python train.py --n_layer=14 --n_kv_head=4 --d_mlp=448 --vocab_size=1787 --positions="rope" --qk_norm=false --parallel_block=false --init_std_o=0.00531 --init_std_up=0.03 --lr_mult_down=0.7 --lr_head=0.0142 --grad_clip=1.0 --batch_tokens=131072 --seq_len=2048 --steps=3595
Each number is 128 + 32 x the weight over its row's rms, rounded and kept within 0 to 255. Layers, rows and columns count from 0. Numbers have three digits each. The size before them is the row's rms in percent of the matrix's.

# down: layer 10 MLP down (transposed), 448x224, rms 0.0196, rows 414-434, columns 0-223
# gate: layer 10 MLP gate, 448x224, rms 0.061, rows 415-435, columns 0-223
# up: layer 10 MLP up, 448x224, rms 0.0636, rows 415-434, columns 0-223
down414 103:138092147158133106162164127150188148095084096108109166117127105117105129161142198093102137163153087106102118142148146103129152124184155209113124081122058106075135149154121165144126116149116184127136162129108155140070109155132184119125065137134159118097165083156139141119125135159078177171109109157147103191114153122129117198113090156101111189110153092070067080088125110138172152145110179120106036083066159151151148108075077140111131197127103078102117091116168114113126142146157086146155157158149112134115084083134127152161195150088099115151106146139209114085142102044119136173131122116102153109141133082142119097094134054103159120068121118116089162130158083149131121126094
gate415 103:084146106116131153171164109194172110110133118117134169132120101088074117149106162105123142094065149119158117154054111104156092112143184169088132140072136090091125126114101126132210131083185176156149118139092126098131136132104110072106165138164145097194103125100139108106125082117123193137077162154078221156135103123088118097088105177110078100207171152144148091183093164049089160137102131093061133190107124103104100146151112159138130064118139131174106117122142116093135120062099148147135127126105121157134103172105097169085173166136113090153109102167130097113170109154145151134185149150130075117116112159128067101086161122117123165122182129163177131096159173140160123146106
up415 098:105179167164079151102138156152119166135177065161114192068077137136162113177130102188135133097140120102082085101137164094160113072135190079141151133144126156110146111161166151180079195149147156103131124094090129140210157091137175123139113103086174096146074081120134166141087089143117116155147184187150186172138112070201174147167201164143122175110137181133075121074065096137090165136092081081151139125099165154136161090089113140162167130110042131162083153168127129141130141150150151129083141096099132160120132146133099077121126119095156100124149179098161102155142089097123130135171150137138081100116111092159117149137126130126149129099148138153148100161159114120170126126154
down415 102:120126081132148114122082123114134089173135123135178191067119160127103163174133110140140138060139093128075152066146161148113159158139115124184166115117127155119158127090111136132105113121153073148139090146112110136072092092131147109117160210167109136145162100126158091142130140103163096085178045105093127129137175137110079164055102148158157137167124155131085135121093176114194103077153143163118128155159115113127099154118108079197161134093165155139130167071066180152075133145120148133077133150100173058165120147133096107169099102114109065162102148097104133101109125169111081156110127211105118146154180100140185106153089099111160092168161105089113131170143041157164114107121
gate416 100:107093088141180107112113181096070075089114146091087129164086144130107187148141056110145112118183139147141123111163123101161133120148146070140087129134088137114099159109087150080185107123110162054100124101130095093138088188111127158144127074123110100099089224126220180114140180137156086197145120166161163137159137072137122118131124109084206113091130141130156125091151133127071101127129102155144099133089137168098175160152145128100121101132123172105196128124091112150080161121064200121121063130110131096122138130130116148159150133165105081108167077112187114116091209135122108142169129097090118144095095124119137107109085174122118136123132128141125052167133099111139116068122
up416 098:124165113165102155117111158048197133123150184118123192122156123125187183135127103133071099108132145158166117144125173102122136101104121064120101120163143098158209117097134092100133058164158112130121096114141231121164127162104076132109135160089140077098157124140166110115141164144097123126150114102116086076104088129127160181139114098127109146103137104155081154101143126131185139133122135078127111203162192156103155106173143063110107120135135171121113131144070131161226099104172160146136094097154151147106114097195117071117076164125096075175101134062111122135191099145104106118121112134171133143134069142134175155138192125124093142110132111166119151129054115141147172133156
down416 096:165104111139104197104108107138119089104155150107136110136149092141134102129123104166090146131183129136070075088184153121102125100115087115146133133133159140131111100092115065195163149151122143106142113138125138133165173224136137165170118180097166110104104128086213106154090136147083109110151098113145093125114051095061165134139111143137151163152144146084114088109064133137111038079081209158115115116140102080148148147134133122116156098190109145122142120136146186069200146139110142051135108176142122142074122092161132108142115133133141104119131069130105155117085075108136139103176154155127152116179087123110144142105086145054114110127096036155125121163083096150065140148140
gate417 099:131099120120138148118120106067083129170107116059070112082163174157107107075179113090081165061106141112063128108083160145164145102099119128118119089177104098120139111120147140120167201150144152141201146063136130136087136178161116147151071070097158125194123120110145122127148082147141124143125170150126052190153115138106165112136110153193087165152096152145159097101161117123154093079091118103161101112143143151089121163059113140158105126102102158112111102111068119175087149120141123118126087197133119125148116201186139077057104137096137126133148060117150127132131047134132080144150128118117143079125092121147183119128127174112123052097083110149156136105106193132159141126102
up417 098:162140141179145108045144110155112218130157117121092056148105142128161119097134106083137146143117130155115151105184091126145105078179113211162070098129134100142134080091155143111138153115122087122124131130133168131096155121108112135119079134084195107081143135141131136141169132179059105120112165162132153183109158115129176099117157135164123123100138113086133119148099165159104160110107141103199131137132125095164081128100122121139138122162144181107168095182159093123085150123168078134140125186119129122110124187135124188158136157127102115055180075144168128088178114185158107139083132154125122086146169097132090165202149098194080053098106110188149153109084176135107167175167
down417 100:116130094079147061152098100189139081143108093176113139130119073131124216155174189113138112134072129132126099117097150168095104111105187111102139128169128114080082101133176096162131090134102147052113138121112122137217071185139125139148131132163118117135135121111125183212123107144113183126112095166141071105117180125126176139137165094073122151104161142139140179150172151150121070150097111164102101167148089136105099106149094139114182139101099088162118136090134090071127154159129137118107151129124149152071087093201170143138188123171144169183175154044141161108138054178129159105120138144117064111150148131095104139151144143145183112110117172123118106188128118137133127159126
gate418 091:105120202085098075096164178057114070117139139124129187156104159228139179014176079129132176118172124078131136215093146163152115076092136179140130120129154129151058098104130109123107104123163104094099114072133125135103116066139141147148121091082161130085127114128098123133113096114140179131136168132157130103105113109157119101153165116088143108143136111131175114101108174123089152107159133122137060138136144157078119119119128060113098160108084105117075174137099147073111128154106134190144113124082141081167107098099096102149148100154131096118147157208141152101131122146144137122159159163127111117108171152153169119166094105201094174081064139148145085143169121107130124120120
up418 096:220141110076117099197120159134139096101145106110132094110146124125147136109090102120154114167123113154107136095123176103130108173048140073128170113179136104124168096149133179155137115195134133142143212114118133073149147097125096171077085110153101133093090151086180096164122162124100186174119061186179157100121170066114119119137125148182128125047105166058130151088128189084146177141055137114110105144098127148127133144169130138123161131133119220117069137098124171098129111131117178187116142118102186100117136124149101108132090094130164116102158166124104083142107140150084125167132070175067130120071091176135141173123127147143095081114136147112137150150082121122124129141121
down418 093:141160116116163122113130169144075154101092148138168180182095127145116112146130144166101112109079176037175158120117138096121171121140131152189148170110187123150137156190165102135139112119107157141124112189134137120118070128173119181123116139096143190159109119120110095131110163146091171118120146142087087173110134117121150149109195093060159110109164134168168078158156115175149113088113172146173145117110168141130165173137095186126041141075133111102091159140132055095158148105129118141152186065143090093137103179166135057135123105126150090162126123110069107169150121093165088137143179103147157102106131140135101142141205148136112111161179136077114194105170132162065160167151
gate419 107:111172158156128083068082103145072092096172142106105139190102148188153135170115149129090102161119175170050093154133140141095118103141220131156100129141139115147157124107132128096135147133092094143170143133097115127121135146139138136115135098146143114140164048177182105135116141126144113177166082153142105155113120108167145200166133153112125154105109168125176121163081143159136104149140061161104121140099124104117162134157086084131157092145093142121121122111115130185069136118155111114133107106088164139155121199055123079158112075157159085107138158133124057133120117182166164140175187080122126193180107195151112139112109062120159084150115227092083147172125168140128161143097
up419 105:092135128100116123165101165121106099137194156104105100136193150214131103149128151100103138134087107143176154148088141137189078163166138165139132130155072160083138177110096173148139158124171115122121139132076126124097106134118118103091156171146139176127103170153182172101138124102119066102117133127121111168097071126158063156125120124037135089082093125092128076103129179094147191178083180111094136158099139108185137101120203151095115132156177169128171091110161113148116152172172117146159155123192110135096101095137094076113112095106127175209159177131085099190152156122079144132151120115155082147136127084114091129102154109189156140153186107107112176170118131107086156141127
down419 105:146143194110145138133150158092109139101123089116072133139112051113074145097130092114154106135169168132133138129112206179118101133112125096153136130148107109190153153130217083162092120150112111118118122130079191091075160127099205082108108125160149160143143057134082147111070146103133056164128159159179076133108100179106131139122117146167112131154107133202136142089148131101094142153119117128152092155112109128120165138108065107093157096104099079071134043116172176092068153081149121117135151097160151135168163150107118091116116127187058130172156146136156136085179086108133111124101096142170080132102088080089144136121075122162120142124103113098156127143121102142143053069108
gate420 110:121205120086151152101142156136130108077146102131187151119109114143107159199117148140057107123109115087121168155058131089132088139170085080105147133133086164132127119109139142151102125137168113151162094125124100106104082057098061121087210113121132110118092137126111183051139143178087144178153158123110091175119170133078153076124099096118154133097152141134149123100097116136101082077108116102101129133153144125104094138168123068177157139174150122174149077085116073141076117099167100147114146103183121111140147195103121077159138084134151113085118159078227101161131100195163093103151114171132138119161105124102132101084099168132128142132099122146190115155104122121150111068059
up420 108:108124066123169200163149129154163099137094145131125149123145139121139102062117114157122133102184069191174087106174073098087096144204140122150112121126125077093181157135122118095166160125182156146100198136114139143101104137174150144152098090122149127108109179103143071124138052121124174143074123119077140142134137172167138138125118135105099118107144067136148100135187146123110095143171125085152162114055117173086176135105093177118186100162116115116108117154118129172151133092163148148106080156148058130118121136110121095117130139147096068188146155185103157149086107178125138190133161127054104093110165066140157151097166104099114122089136137196163078129131140142125191126069
down420 110:126078110126092036132126128101102147190146202128075173199142068130124137154129042185113116148125135106083146116173154144123135129177129161156149101124134114111089143129160100152177124163129127105097158163154075120106141222124098137089147165097115107064161163136193093088101136154141130105110147154120135144094146143141114134139101170139100126151103132088075149118139158152127087120160109060126106156137187080134134141142177166132139184185061148178168142121143062110142161146142152182087105167116132195140073127100137121104140127099056089146179102137104142141142234154159140148105163160173117138131096141074149156141146103143074131089129118099111149139150127147095085144136
gate421 104:130091107176117119173093118082084115171220143180051137154112080135110136169121161168186219134164131107159131082160136114129105138180139119114135083106144126100091107140111080125136134097166134133158138113105181117076109159109105126128082128136176094112140199127139103146149163139184175141153158106103098179170141109105141091168089117099187095105161120168070166165109189108092055139075107103094075136140100110115133148162179114169159167158103145143114165140147117155151108104149135150134120134167093102050176100130120135135160178099132132124105118102137137090132122079099139118080127182107185093180172101055149129105146094098115151170128101137088124149152161053165122145090
up421 102:101095092103123131128130122112122192091094151140164117120102043105038136139113122084115164116097107094126165054145138183124126121206143135117145124126168151173136135094124116106126164064111125187144203105207138157119101121071150147097115143181150159135091133103118137214148078138140156154158183145126082116098151152072111155105159136130128127174166101100125134135126140141096152071093109090136086154188151131150125148167158158192113108186078139130172133141108108112104123096053085122139148137112160128056177086162136139102126091161134152096152164117143109109065136158098148118096070095140097166095037078088119151145105125134149136133095154112144181122129170106138104179121
down421 100:178156161072150157149133099100138117129134119109110168133152110125070128124133099076191110164200176095151133177131161137140059115119093190159134118076110123158141119090054102173106149136095122113153158100111184117098128167058083090031099125116116160175074117119110153101117099121123125141135128092122162149167164091108119100142178167144160141113181064151115139117106157124146097122134150156165182123141115105133130130115112090156139127119160125102099116101176049153110097149154170081167045099156066140129061134131112188088176101130126155142109127178088127215078138163105088085108125148130120107100104069142147087156112124102174127130126092177127129166162100187138147106161
gate422 103:137120106143115150144153133160068158111086164107117149163127117120120156143142061162124123105107181154104127172143166136116138134133138094153128129141115132135094112097131110120148132123115149055142092160093109097049051126110075152101145076201181091116148093116152190101093195135158170167129151143145135078109127121166100121090156096148162235121209140122103151145150086082124101149124144124144134098142157151185150124122128129111166164116105126096096139178191119156136140095185064136070169130128129069142137124134139141127072127155145164102153140094077101148120099154157129183069186144102184166144163121103169135175159114124122096067187081094140095062090107101064086133132
up422 102:159105179231132176177120123080091148108096131105116129176070148134159096090165128121142071141111125072127156109159138177130100120160145135128107153107154126170073167157044099117113071160138101121144171099150176158166136114109150108140124106076150139142139154114125144095078142164153132176219152109141140148132139135107098102149102076177128141127156120098122157133141102087119119108197103123158078161138100187152101105150142122135075071144113109156200117115127102137109137101160131136166130134129141131151182103146129149092227054095149158171132147123098124148120101091130119165086080122129052130129155120143188091136166156165060141110112100149181083194105198111150086131148
down422 100:102150149076170117109080162204150170173148109144112175127117144143104105095112105067114190144108153099109052153110128110061104077156143114161094162055131125068160128148153082167109116090101136112121097114127126128117093157136116075151101153141189136179172076076051149127142193195135102124161169135198162182117115143131134142129144057101199130155144116147098111166121105085113122154120143117081118142143115151146182108120130239126150108102136070113068168150123097160115099164118077089113107093146111087083145136137193126171141165129147141095097123155112088087137141142158182165103118110092155157097117105122095131173134122095162090113161120094085101112097108142143112139120
gate423 105:111148083107139144161099080169106161152138112130108135154188183192112130132124155149107134101077087113146167084148126154122149125173135126101160154138165149124095039128094137120140145130119088122101158206148169125105096148147136148155122133175124150090137127120092175214165183113137102095149181182114124184140183092120101128145139078174118104127076185145115162138165172152170117112116105087115201106113079105120196127132124167139035136122160111174086134128148186199108087172096130141115126139155157114067144065151149067082128120148137097128179131150131107125124103145175147131145075146073086049139142165129091113100142122112138131192074156127103154140100101136110172117153
up423 104:177163120147132107106182167117142174086126137119146102127129124102146193121177130075122105155139072122133152158117103214063200140136147118143179119129067133153128095117171111185155162117135094131142144168090145130129129114148152184104120137146121113163110124161105071097114120117099140098127098152122161181109146127130126127130088089134130027184094149152156130139094186136125103135102114165182076144185184098148139126125121255192168145138068115153140141185165158195102071118126115128098125128150121151090140104181146127128107094181137138149102145180112099120098120151179141141130125087111142134109107110141129149138134182061099136120112202113096107115112188201147119158154
down423 102:114171088083180106124150151080136093118173140122141154101113177077134160139153112104156118109121172094127135101097162121143137119145114088129065051097193121141181166145155170162175140133126111180121146088123151083118098174144106154195137099140155162111101163063142141130138160111134149190090174107173125147068168114091134082120154075109110158180170138212211150145094142120170159112134150165141156138167108187122140094087089144120167131166121157148124170161092147081125153168082114116113093114103144097101149125133116154214114108127137108054100102123131131162046104051128093107166123143146133170185091146134092103123071119123116060153146174133143138157105139117141144084132
gate424 103:130111145186187170103126156169156134124090160068097145104122098145154129119152171006118185087120117100104143102115122133147079150099140130140106107137145185089175077166169115151144141130093158112161178151172071169169121119146133108166131174136117094111145108117101116071120125133176109115098144091137102168144146144148150147164139112135041104091132153117137107129122199151095108184105086107138130130120107117116219153144138144132088149128058068116143139143183176098075128174116123143148145111076113225110108148178178099112171135129063158102160095119148083188154099134152172051153187129108144145095151125081148126143118162148102137129120161087139105090174115122151125124160
up424 106:110138133083121125094161092135112090126114075141211082112109149138152112086136128128086197113148090142123164151153124091131175111143076143128115129116101110094187120150128092140178169084180146181098082124171113117122143089113100134112132106106161116100106081170084111187169131131170055078161069084082116123151153115174117188103121132125124092167151112155182136056118129129178127126134143071095092145145162165167153156133099198139129100157155127132116089148170112139155137093111129175087063155154163134106128153111126061090170117124152204088173122155149146141095137098136115122087117043155143084163112122050128114162114093101120149135116066156173146120079154045134127094133
down424 097:050103168138164103124124157130082098106115165197127097109110110093124128084155126136134124100088151136108127101134128145091050159136117082158156151115058110123137133141152137130176066143138082138113128117158120134132131146171135171112097079088149130096148121106141037092173120127159035133124099139155104135174146097153127108112169083169070150140125119141149092175077119149067146129174192145073117116090140145149097171158104141101111108174190155124127166120120147144085090219105142153113114159117130128143118109081125080101139127105143112183098135193182096188137144134121140102141080118079133119131150139077092062152098126121127139080127156154040137147161160148055189079152
gate425 100:191130107154060093128101099175143113129167191080039159104110146099142117193121069169151138156157114093102113172123138073133158118099144154155078148142168164190076091176104153129089090119097122088143116120151051137106170097111111121135075084151148109125111137123115126137084082117124134127095183195194131157123055143076118103091160121109102138167161146146170094113136114116170090176156134149096089130074096115102132124100099116083108095128120077145111199139098149173103129165115148143095120151143133117129153112138114112130199198103082162094150135145162107107159147101143124137169169112152074122107148084128087112114144155101145119139068182128155087105046132108119136205133
up425 099:157152113164165166137142194091125068080128137075132157131146130114211111178106089129136169094092084131093132132115112171134166155198160133149110068119159154117121037131112151141102084129137100115117176151128149151071121135096087188120141097126143117183144199124129116069137144139161180162081205188119105148148096165122113183163133146164159166078107165147152136132155139097157141143145124131133114170169187093104143147188078079102064080102105180104142135117123123109109127114121131113122167156121131141087092091135153098067126088167123081147113167123128115096157176130141103061138169152160164141108108147106082118171074147087081136138079100122155089190190109103138130117106
down425 106:119155146083075144148097127153121132168148127134094159162142143120161126131161119120161163025139138117124168160100096121126126141105140151191105165111144145047124122148157132091087103154093181122103164106091133118121123141099066136079137135066095087114109127112134158072125096158133092121139166154091126180078124180094103104175135135140161121099097130170155118145153129156141128143120109165093157120130098134098100137141097189085116109101152122104110107116160064086116129096148126037136147205171090170138134113200100126107141090134172093082117156093118098115137165173145117128080097181172075052124161064122122063141096065186121091083192139124137100132134063111115173087073
gate426 097:170117172177112121164156153123059076115055147119106107139170161120122107144117150130062143128107115177130089183127115150168186167140067134163118115112102156181140148097165174162163155140154166134190204106144181187143165097152080140146119125080128080116178138179172092154093148095105127113114093134111112157160161159124064138123124061170083162178109129188102090120085157104094114154136080167135120152148156141113093157144134130158154156149130181092118065140149167089144185148149125111143136084097148161153077142082035132103077098128128087124105091170143139128083091079100143118077131107139144121126103104163126120090097096130211104146147136130099088138125134121144099087087
up426 094:162105100201092171165101109074198135131109116139100154105172147094127112098187059095144116135139114135121175156175106099112156118153096110121084103078072118147120080105124092114154108146170153200156088149126128134169112106120165121103184115143162134140142140083123159123182172181138111085110167104111112153111151213118132133050039148135098137171147149205132108194129117146144146091149204175108125222133141119135143156142119102096134142111141145155159155204119134137075113161168140149144096100140115126099122076105075158144169158068104123114080132125136204167136129160097153142099109110173127154162089107148138140117095103085149147162148153088155098118184140102159120154150
down426 099:175179183121154146161119127079120088157136136106139167097093151097187122148142113126131113168094127048120065160088074109127128108118066051084143136120122166107159166104115145118096128136125122127087157137121061125058110111170129147169119125115118159095100142174096111095145090169162134087175136114132136081168198122174059104171114128083136145126121118163112151169153150128123124215127107130113126112121099118159167119128082081099100096117050075137103125145129083114052134096169099098161111163167113112199128105132102104102137153093128181106074102187124132121123081103128151204162143150143153121074133142176125075166109129131099165089160172111063134100135089149154176163159
gate427 105:115102111175086150150081096148149150150189130127176117168111087129117117136160139143110114163157131181130143116126116197097201092128129118157225168118156138102137101161102187122125155139145090125167119123099104072044085111152104115121153135132110143156108131116114099122114073099057113049151164113073129154109128115120070136163103069097174112126166105100124108161136057108095122128130123139141101115115090184129155106133146186154162142163074118145132145151147176129070174131133092107057127099103123103140164167132119123139111065058034143122152139134087145121078131136130136180042126050134105116163124145165152137149165142118130137185140054143122146077156111157143101093129
up427 099:148142146100131169102120138097132121103102160161108138145116170129120191120180141113102143164175118085059113107149127164159108048100106101160124114160104099149161117103156101077093101100142118164152098103111098107158074142109104065198104098104159127126118100163162148138194061159150084124161103065134098139161125068114097087164205108091118102144116118149070205131072127096097169121147220118144147124108122130147187117120179110141092132073082151151109188146130156144124086153189128116138103143173210134142112172135169118105129134108116100146127163129161160180096109087160133134146143179122185146109108109161088165160077170125107144114067142123085140132102200131126079114109
down427 094:106143098099164123144139197087149139139060143150113181132103171153116073068123117108178120097074136155132193143155150078073092159160167134161090123130134140131088084156141121109075093150110083138175100118143103115162141112142080173078123149171095162127162096123104140099126155125106132103095167108110114144195094130143039189152098147173155137137151115106198158146132093142148164138178129138167140084168101120052090173114086150075086085167137142128128098157130072144098108161093128123139153175162090165145118075146126138148165175167085108122137063105056141102131134101148146160122163120105126093107139101128161060124145173192106089110138136126192070135077113140090123087136
gate428 101:106105156202061128089069137140159123173087138157103103011076099119147143117174160103129174106062123133128131088098135099207126130138155081120137153123129173131097137185126143163138116099081100099110173077106168109099075067156122085124146117135115197131089110158068148198110133166110124184127143095116109097127100157084103096108135137175204137093153188101161194099149131160123191128131095140108110117126132137156170138140090187125082116121142155158155106208108131175176173132125148123083122147083122132099118158128102098082140146119132115072128139133141157108150147128118097149138159153107120111102058133155125159083120191134136149103194090132141102125173112116121128072134
up428 097:098050108099153118121103034108121169078163134127121067170175090102095086091113082111158141150080140090175123085164166114122136072120139171108111124092097127125126055096103146146129122104113094082144122110125106100154096105164099167127119138123132061071140070056166133126133090175076103142166142112150118108077125054074153153125120080097124171125111123100089152201047115131104130053095092114185090088079119149150096121133122147085142111071109128132117205121117119089167116094137124117182133136149179160089130176147075131156144125139121161146086166143151115071115120083128124110185115115074138127077174117144136120152136139108162140128124130116112184123143120084104120180119
down428 101:140105145147178173109119105091122051165143190118153117094149092165162144121146153136110174100090149151215097162092131131129109130106086149097103157087105134109100140148121104098093098120065088105142096087138161134126101056122124102091085161176124151171069056141134115107158242102195079155106066106107090128170162098101106145153124110154154157104148162129130134112167214072140153161135173089093134133170124162123085173097101151160108110174123215150189105172136140144167158138074177113125152126105146084181140106135111131081124135152088071170151094145118136152140125094164132161132130099142098112096149111165149116138121145082141078156163119117113133140109151144140148061147
gate429 100:079129091134115162107137098165139137080135152114147157141169156177115119173099129153094097107168197140123162114128153088127070125118113128113128178120117158041124130091152119133109154169160146125097085100087073182042153159123117170106139122128109136135050136166086156136159127116148114072125143014124137059113142104132119134109135153116082136117111127186110150105179206135141106132093130083088087142109074079101156076146162136165065124142129148171131144157060144140077159157148104082122147124184114170159127139142121167111133175089129111102180183107155129175136099115079056131127141091097117146139085095189117151099178159155113119162127117110169136097040135140130143110126
up429 090:141172110144183144087139115170221161159093117126178047134128136161109094153179111176150098103131112099101133064150130103106138175164149136105171141132138168112144101109119134179150150083141174119125123113151113144131121135178121153117147126054136134154138185111127104074076117144144102129111142179071158143155165148148122168135111112086126133167126171079130193107164138127147133078109118186096103096102115105100082116119091149102141067146082095133130056144153116130091133055079144128118166160133175160122129136113107149150116120172153164126137162101119139152104143180113175123116102147145149059138120154190226141076129180113184111160093106125180129091098108093035138140055
down429 096:149087152147127144147062173085054162126137176116153100060154152182130153087168102142106148117145124094169156163125125123156139164112085122124141139126156153135133106159121126109079094143104131149172129076202052074141149103162122168141121085168132102147088124148142140149141088124113084116151129116112095137140205166163154096088099126092087141185059114178091060100174136111123130116183149116140071089121112094159118154144074155072136064141124197094107139099121132170098181154147130134095133141099082097161145147107173181121104172153116155157124143158088150135145129147124106127140150098161155138172136161129090211139113103100073144131092127139076150121144192167169134027154
gate430 104:051108169124164116127128173089110093135114131120145147133106179085112067165125137149123162158145128127160121150117085172148168201169102104142166106117133092137152121138148142087136144088086149133128075109139145098069051173093158132084141111096182132152159143149096150085156152079194123142127131083137127149117177147161084099136119110139108143179151107141165136111156082172127148136107153174098134136115126126138103151132143160105112203133139088033152124066085131138148145122102142152155141141127077128131036123202176153119079149125144092176168185166164177124167136114118159048136123136166128134108139101180135102128095143114165184121157174104111108220141091210126155135158
up430 105:135092145150099158157139125135107144146174107109150095116111121118041125210087126133109116187144097059046154077136138103129119088070116146083146076079116096123155137133100153130097208117140119124151120057124105124119124092152118170070179140122072127135174141123116151164068144122104162066139115106116092161148117140158057185130117106131119114139131088122170106202069184118075139072153151157160134145121157125120130144123164142135132095102106142140149146166112137154146154121152149124108140112110146162093145140112161109186085173111072178087145057065119086092130143154141128179111148069102124190133102125100104201074154137127180055162172111105128141174110133115158143104101
down430 101:152095134133100159181124149153081110106131133133141124123126143132096090126097161178173112130124183108184133125102116112123063138123192167180140127099217165158143071103121156141089129130159130137194140125134170085094092157127131102099143122187133126184133104119105145128095156184123171144101165188099182166173176166134138111160097188104138104101143128107122142102094147112115155163115167120198129147124155124091208126113159112193127125112127127177147127162122109136210157169097166155172113123150071161135122052135084136161161192081135138114089171105055083090128121179139078097167130112175136130074089146130105132091172123136095127166080082156101194139121119083148135160156
gate431 094:160135148142104136143121125122091132163113102106127160154123099174141174100123155147205161109131122171108186129112109088144143142158126141091157143137114167127099039115088109174104188189103119135094101119058140134149168103122148047113117139137114127123171136103139113214140214147081121114134138056085155144141112124057128121148131113165089141065108132124122114145072150117124159101101110105141063084159155065171168145081142149156213089095103109128170123102098111123103149137131099149103125052116098154086077167089141078132130104133175073190123144164123129172122149093041120093126159170117126120167079122128189120127167117133130175083100097162091131131135146122138093177143
up431 095:080160111068132125105172109125088141166097077182112130051174123122183112102118128157145144120156132115130081158082182107122129106095130119133131079133148109152142126116186177101170121186092097158111123128136140186138107098171037112119109162174092136182102148096075119065143141137171090112109114173158095129172080118117100124162123094110126090146187180129178144127154100196126077076133086122109118123137072127137114111123143082081096104131069175151202082152129108089160150121075127135167146137131101138084138145141112101093143182153115139116122098047190087153162063156131155165081123109123102151112201149076112152166121177153113109107081155138132126175095151105147113143142
down431 101:167098169121116084143103099124139159123185182097121170168146178107153156141168122151116102139034146099161154088133129084131109147111207138120118110182131104081081159145108131151069156145055168118121112176138192114100111073116132155144164146077128095134091108159161112132129080138088153118153111151141155125090109103176186120129132073130138130118146153134177121085089189145119136157128132185088157200067129104116141057154116110103157142188106125090142161118151129092158141139157115154084147162170122171155116085117094118129121104091161130176131144189065113110135118133126135127168091178072159105085106141129162164163177108179177140099155207117190139109128122161145146046125
gate432 092:115169121169083101101172139097131126129150151084123198127142159131051088093154090141162098110135158127125114135143078098154128107149161139131172104158115120119081096069098138112102133158172116154151156150114120119113102183140151135101129093086116126067139164115177138145153174168129160091110126137200124117087123068106144085168098092151128144111122185101107191194145173091080176156086152124120100110177145130139155105134154105028125124167055080124073178115201142077132170141153176115136147154125109126145084140190149117135117195148115117161145154069103123118149128113143119137133230135145103137062051088115116093105121112127167170112153085169143102143120115151157165086114
up432 102:119111138094133117111157122148093163131172087125133038150147155162124176136103082149132151167120072157119125076103169127129119133121074101151200144095138093158105165089197102107169161141157181137142083134121113104147170121154098156189095090147111104112126140121121129167102098168143142129071112131117164090142163132128160178175141085102078173180152134145188179133114103105145043167134113186084088126122156069161088106113128125150169091121129181136142162083125143164121189161109085115176153126114104121163173131076174123149162152143125117116069150099148092142159114147138118157197146094183164138075120160200169171101150142138148135142078102066201161176100101105129116166131
down432 091:159142119158135157150170135135145120115138142169087129090201082167171135104120121098163164181145102115120065128137147140148131084078113195135137142121156133120151126130089089123131160059163118138110169161138112132134128138200101140093147155128103191109146115160094126190137101147133194093154135170175128074194089105144082132085112109135100163152113119149177125115116132094092090117111184161130160040150081158157104167069176136135120058124152128144067084107127120080150101094167101150163113091153185128162106137180119115104143162133157162091120093127081132125100147214144058100044148139110157122150121139117115152131079167150131138173166127152155169148196142194103145082149
gate433 101:139131141149090113101112116142156111125147139057136142136126067174153152099172120145113171125080079158164086157152113150117125172137080128145147099108167147151123150142114137169187149122121141110146148141113161191153085117107139171153120152113142170119106116176109107087152155088147130135105115169222117097085127171100085086127083154119087145113155115135121095162096105140061101114173128156121059126123077088158107112151114087138097106172169130139113123147073157123113149088079130132130073146072075128088169199090093063102113065126101078176186073117126182142131128130061078090083147136128080133184155145175114109093206149126165136092150055135134170090136116124160162116071
up433 107:086134127160196120130104104086152104157079111102090131140173116092116099213089119066145129106130112171118138135173140119096156152125108191109111173101131132069116155130143120151151100118134143189059127129154133097167104044141153065100158121131128105156106146142147135147139179167108162154143100115095152196108134141122174115130173137092167086116134121221118139083120128110088171155167081120065148079041189189152149134109130139127133141057145155119104163106201181110081084199099070176114158077124169086173135080129157107098163160135088109126150143109113138121146125127084145115120135142088098083125115103107068101095107162121153107157161099097108113110105147121091118120098
down433 101:156107139154138080121099112112169103149140147092155108136109072161182153093129088144116175128073080055118104048112116088164119161170192090193160103129175094153171093126193176197117145146135132165160126125116183124140099184134147156096158137150072169095165097091127136142104096128121144093102172166112136119081110133131107117158097168088133144149159104116146078133082170141107120127179141158152108152041093117171125096141115109110150176149190138114150096149120123194149103151125176133142172133112198114201102113117118089144132064190119109170134133107155160115132099155113096133122164145216118090154118095158103156137111173086182170091124098110157165136153142124173154110092
gate434 100:129063110140109089164136173139155139133128093190136091118142122146131152199132144115053140151125156144082151091084127125066161172097149099168149062192109082102130056141185159120109128109147092159159166149107058164134134105158148126097097115148152120149107186082108158135170124158159113152126178124148086112131131133109105057131099134085146135164107139124114118140160113135084173150093135123068157095162128139109136113147094045152102143130139130111100185092091145132146109057135091146071141016148116139151106116101177076142156148109133100157188146143081149149152121115107161094110155150078125076143093134180116143128069167087058174161103151111152120090095149103145118191118
up434 097:145116108144055155113110113111095137149128130166146111129045114088126141188110176161139118148159107113147137123157109076135116158144156083117123091092134117155094150115160142111097164166162147186178098094105118138080107085125138133121057100159104081190089090126123132103088097096140166076154096088170170093126157125184156146146103122172155198140145103063136193098130149118158113198112080060095114171133152113067125079097199087106189127121132093087076146116070129182136180116152128141141131129142128124160115134115148127060151099119107104126094111124161131114128148138143100136080078120129059162109189111097146154069106092202139137155078120181148163126135135188172116107107
down434 097:114137144078131120110157108138120110077090105105175118172150139141149124139178157067060111125134134186113130139130124152080140134120136071101079157100091191108119093166080094134129127116098107122079125118118202166176086085114141130077094078061137139124124162069128099158108124162111134149092118151056130164162125161114106100125183212076135089128101165077128060108149092104166101101128117166144102118160133129150194120118129171113090107154075157068086084110197147133098130112106082100113092161149191095116173165116113125134095108159157150129105128163065090168113092167178140145149109141119091119130122099104087093132113106136169116098119125115077124139095114221131176084192
gate435 093:124105155182131101090182189128101124146083141132162164114110148040109135077142086159127129128109101085183148104132121123141096086118091129156076160178103137097161139167124056077080142111121148118112098112174190091080095164143192114104158134148107153134126161089135074109042100078121107079154142081075104146140153069150113161099171164091090098129101142068154116092118114221167150133168153131125196082082124112124137128145124200138138173075080133049170118132161155145137172090069104115101141130170119117125104118147145154124140184098140151096132155161076181123162139111121136130103096085169124140117099164120146130092159175180107142131144120118144150079132149136094132151142